{"n_layer": 22, "d_model": 576, "n_head": 9, "n_kv_head": 9, "head_dim": 64, "d_mlp": 2304, "vocab_size": 32638, "activation": "swiglu", "norm": "rmsnorm", "norm_place": "pre", "norm_eps": 1e-05, "positions": "rope", "rope_base": 1000000.0, "rope_fraction": 1.0, "qk_norm": false, "attn_scale": 0.125, "bias": "none", "tie_embeddings": false, "parallel_block": false, "init": "trunc", "init_std_qkv": 0.0243, "init_std_o": 0.0301, "init_std_up": 0.0347, "init_std_down": 0.0347, "optimizer": "soap_variant", "lr": 0.00987, "weight_decay": 0.0, "lr_head": 0.00634, "grad_clip": 1.0, "warmup_steps": 200, "schedule": "wsd", "decay_fraction": 1.0, "decay_shape": "linear", "final_lr_fraction": 0.0, "batch_tokens": [131072, 262144, 393216], "seq_len": 1024, "doc_mask": true, "z_loss": 0.0001, "train_tokens": 1085000000, "steps": 4520, "dataset": "wikipedia_en"}
Each number is 200 + 40 x the weight over its row's rms, rounded and kept within 0 to 999. Layers, rows and columns count from 0. The size before them is the row's rms in percent of the matrix's.

# q: layer 18 attention query, 576x576, rms 0.0243, rows 81-87, columns 0-95
# k: layer 18 attention key, 576x576, rms 0.0243, rows 81-87, columns 0-95
q81,112,189,195,153,118,193,221,153,161,164,171,261,213,194,211,170,149,193,240,193,217,229,191,171,193,167,292,179,189,178,192,206,207,236,163,235,224,179,227,240,171,266,223,208,193,153,207,180,326,183,229,181,106,231,195,178,253,203,257,201,190,270,149,156,198,135,216,251,238,139,218,153,152,178,189,206,268,202,176,306,230,185,165,176,225,214,200,171,222,145,158,216,168,167,213,259,196
k81,118,220,196,160,69,212,241,164,212,185,267,207,219,230,209,183,123,259,212,253,187,199,188,164,242,126,276,260,190,223,201,223,211,268,155,206,210,227,141,185,232,258,195,149,275,159,143,238,209,193,195,210,194,213,153,108,219,193,243,204,215,168,200,134,151,147,233,229,148,150,202,210,90,211,212,223,299,245,193,270,147,136,169,181,205,254,190,232,249,162,172,292,144,159,291,233,189
q82,111,187,254,171,114,226,133,237,161,239,204,153,185,200,160,241,155,219,261,168,229,248,161,215,249,212,217,254,213,162,195,158,171,186,136,213,245,233,137,166,217,263,204,225,218,170,190,177,208,218,215,186,227,232,166,155,246,237,185,185,153,208,185,181,214,224,137,238,154,208,169,233,161,156,261,126,193,191,180,210,208,193,283,157,283,167,216,210,185,156,199,181,185,151,220,190,209
k82,117,199,171,158,118,240,176,230,241,223,189,160,227,189,158,185,181,210,155,177,186,201,202,311,247,165,162,252,259,210,281,169,207,198,185,203,220,222,213,202,220,213,235,216,180,135,179,118,207,188,132,142,190,199,174,96,180,210,87,195,151,171,189,105,114,124,101,204,242,238,150,250,249,249,247,159,207,232,199,188,212,168,278,181,190,165,240,141,275,229,208,198,232,191,151,227,238
q83,109,229,242,273,158,289,207,202,181,161,233,257,262,170,223,247,169,158,215,242,198,207,126,210,212,291,239,276,124,145,259,166,255,156,229,225,234,255,214,158,163,146,194,147,221,234,217,155,249,176,240,175,205,227,202,254,222,188,137,222,185,211,212,240,194,280,213,213,202,170,220,220,142,202,270,230,136,180,204,213,303,220,203,178,192,254,206,156,264,175,189,163,219,234,156,191,167
k83,116,193,233,244,246,181,237,205,226,156,221,175,146,229,226,180,105,135,216,207,241,266,178,313,180,202,260,124,160,179,260,245,134,199,194,215,253,124,205,223,239,159,126,134,139,192,198,158,189,194,134,172,219,248,179,256,185,228,139,172,247,215,271,193,201,172,227,154,187,190,193,218,155,175,227,245,210,167,208,166,197,225,196,250,169,171,113,154,159,232,241,210,151,224,162,185,226
q84,112,148,168,209,179,188,232,109,273,264,200,243,220,189,202,208,154,190,163,194,202,270,139,232,162,181,243,175,221,181,146,157,215,225,205,286,234,214,228,261,201,201,179,212,279,217,140,147,166,252,150,170,242,182,206,194,280,178,189,186,163,218,184,194,170,261,304,202,190,163,141,217,176,190,154,232,221,203,177,186,141,175,149,277,193,214,140,232,247,188,263,170,228,181,184,126,281
k84,113,164,161,202,188,253,127,184,177,217,165,165,198,204,153,220,202,175,165,142,210,288,134,234,159,179,224,169,186,260,196,166,166,214,188,191,169,222,191,153,132,157,229,196,244,257,210,158,216,185,176,219,254,211,184,269,198,223,148,221,127,193,279,211,207,244,262,223,169,221,267,184,147,211,249,268,147,201,230,89,177,183,255,183,137,219,181,213,211,174,182,174,139,192,260,168,100
q85,112,209,257,153,231,151,241,216,157,239,173,251,194,276,279,182,175,157,131,247,206,215,220,228,261,159,169,195,290,232,216,168,249,199,235,207,182,288,215,194,211,197,280,189,211,256,154,169,232,165,217,261,141,197,182,241,189,198,186,220,186,224,244,170,259,207,232,158,230,168,252,197,186,194,193,106,199,304,254,260,284,129,124,152,237,179,200,288,215,177,225,194,122,231,274,259,204
k85,117,240,222,172,248,201,218,119,242,192,190,198,209,222,262,205,173,151,267,171,248,195,212,265,214,197,197,266,245,276,215,191,223,170,159,224,217,221,150,211,150,170,187,254,193,192,262,231,162,227,208,248,220,198,215,192,220,198,209,184,143,251,192,131,186,212,236,144,162,206,164,158,250,268,189,176,209,284,184,184,188,207,206,213,215,170,154,227,201,195,222,207,162,196,217,224,230
q86,110,229,188,224,160,233,244,185,172,176,146,200,168,203,222,157,214,224,235,226,160,144,201,237,202,212,149,228,194,236,184,252,135,195,210,178,261,198,235,179,243,164,168,252,207,160,212,162,206,205,151,220,197,239,163,159,259,175,218,152,177,198,241,160,277,242,198,251,245,213,230,272,183,222,166,232,195,146,209,161,203,153,176,150,174,231,230,238,176,166,217,183,216,182,166,162,232
k86,115,203,130,172,235,252,145,167,69,152,166,180,223,204,288,126,150,205,204,275,251,192,190,228,195,223,150,198,217,169,157,193,188,188,228,229,226,196,253,222,278,210,151,232,179,197,255,158,283,225,226,268,254,216,177,205,215,167,168,157,179,156,261,173,248,340,198,211,164,161,279,254,203,198,215,180,187,181,235,163,217,193,170,197,215,234,181,216,214,165,195,237,232,236,195,189,193
q87,105,171,203,182,241,214,262,172,171,221,271,247,177,205,161,196,234,203,149,226,304,215,193,202,147,181,241,185,203,171,262,195,228,267,239,236,259,146,226,175,224,248,215,167,259,242,129,174,277,214,212,221,224,222,219,159,193,176,232,220,184,266,153,264,191,265,154,210,152,198,181,184,164,170,176,276,188,152,165,245,171,152,153,188,135,251,170,182,198,194,151,213,154,198,152,222,204
k87,110,134,257,149,242,285,275,175,173,216,224,221,245,250,157,167,130,180,244,218,233,96,162,250,183,126,158,187,200,264,198,239,155,270,245,253,276,163,214,196,162,178,180,248,148,189,186,160,213,218,168,185,218,240,180,217,199,131,211,217,178,236,97,245,190,228,114,184,209,221,221,162,125,188,231,190,251,141,135,202,230,110,238,148,183,194,264,204,170,164,200,280,219,186,184,167,255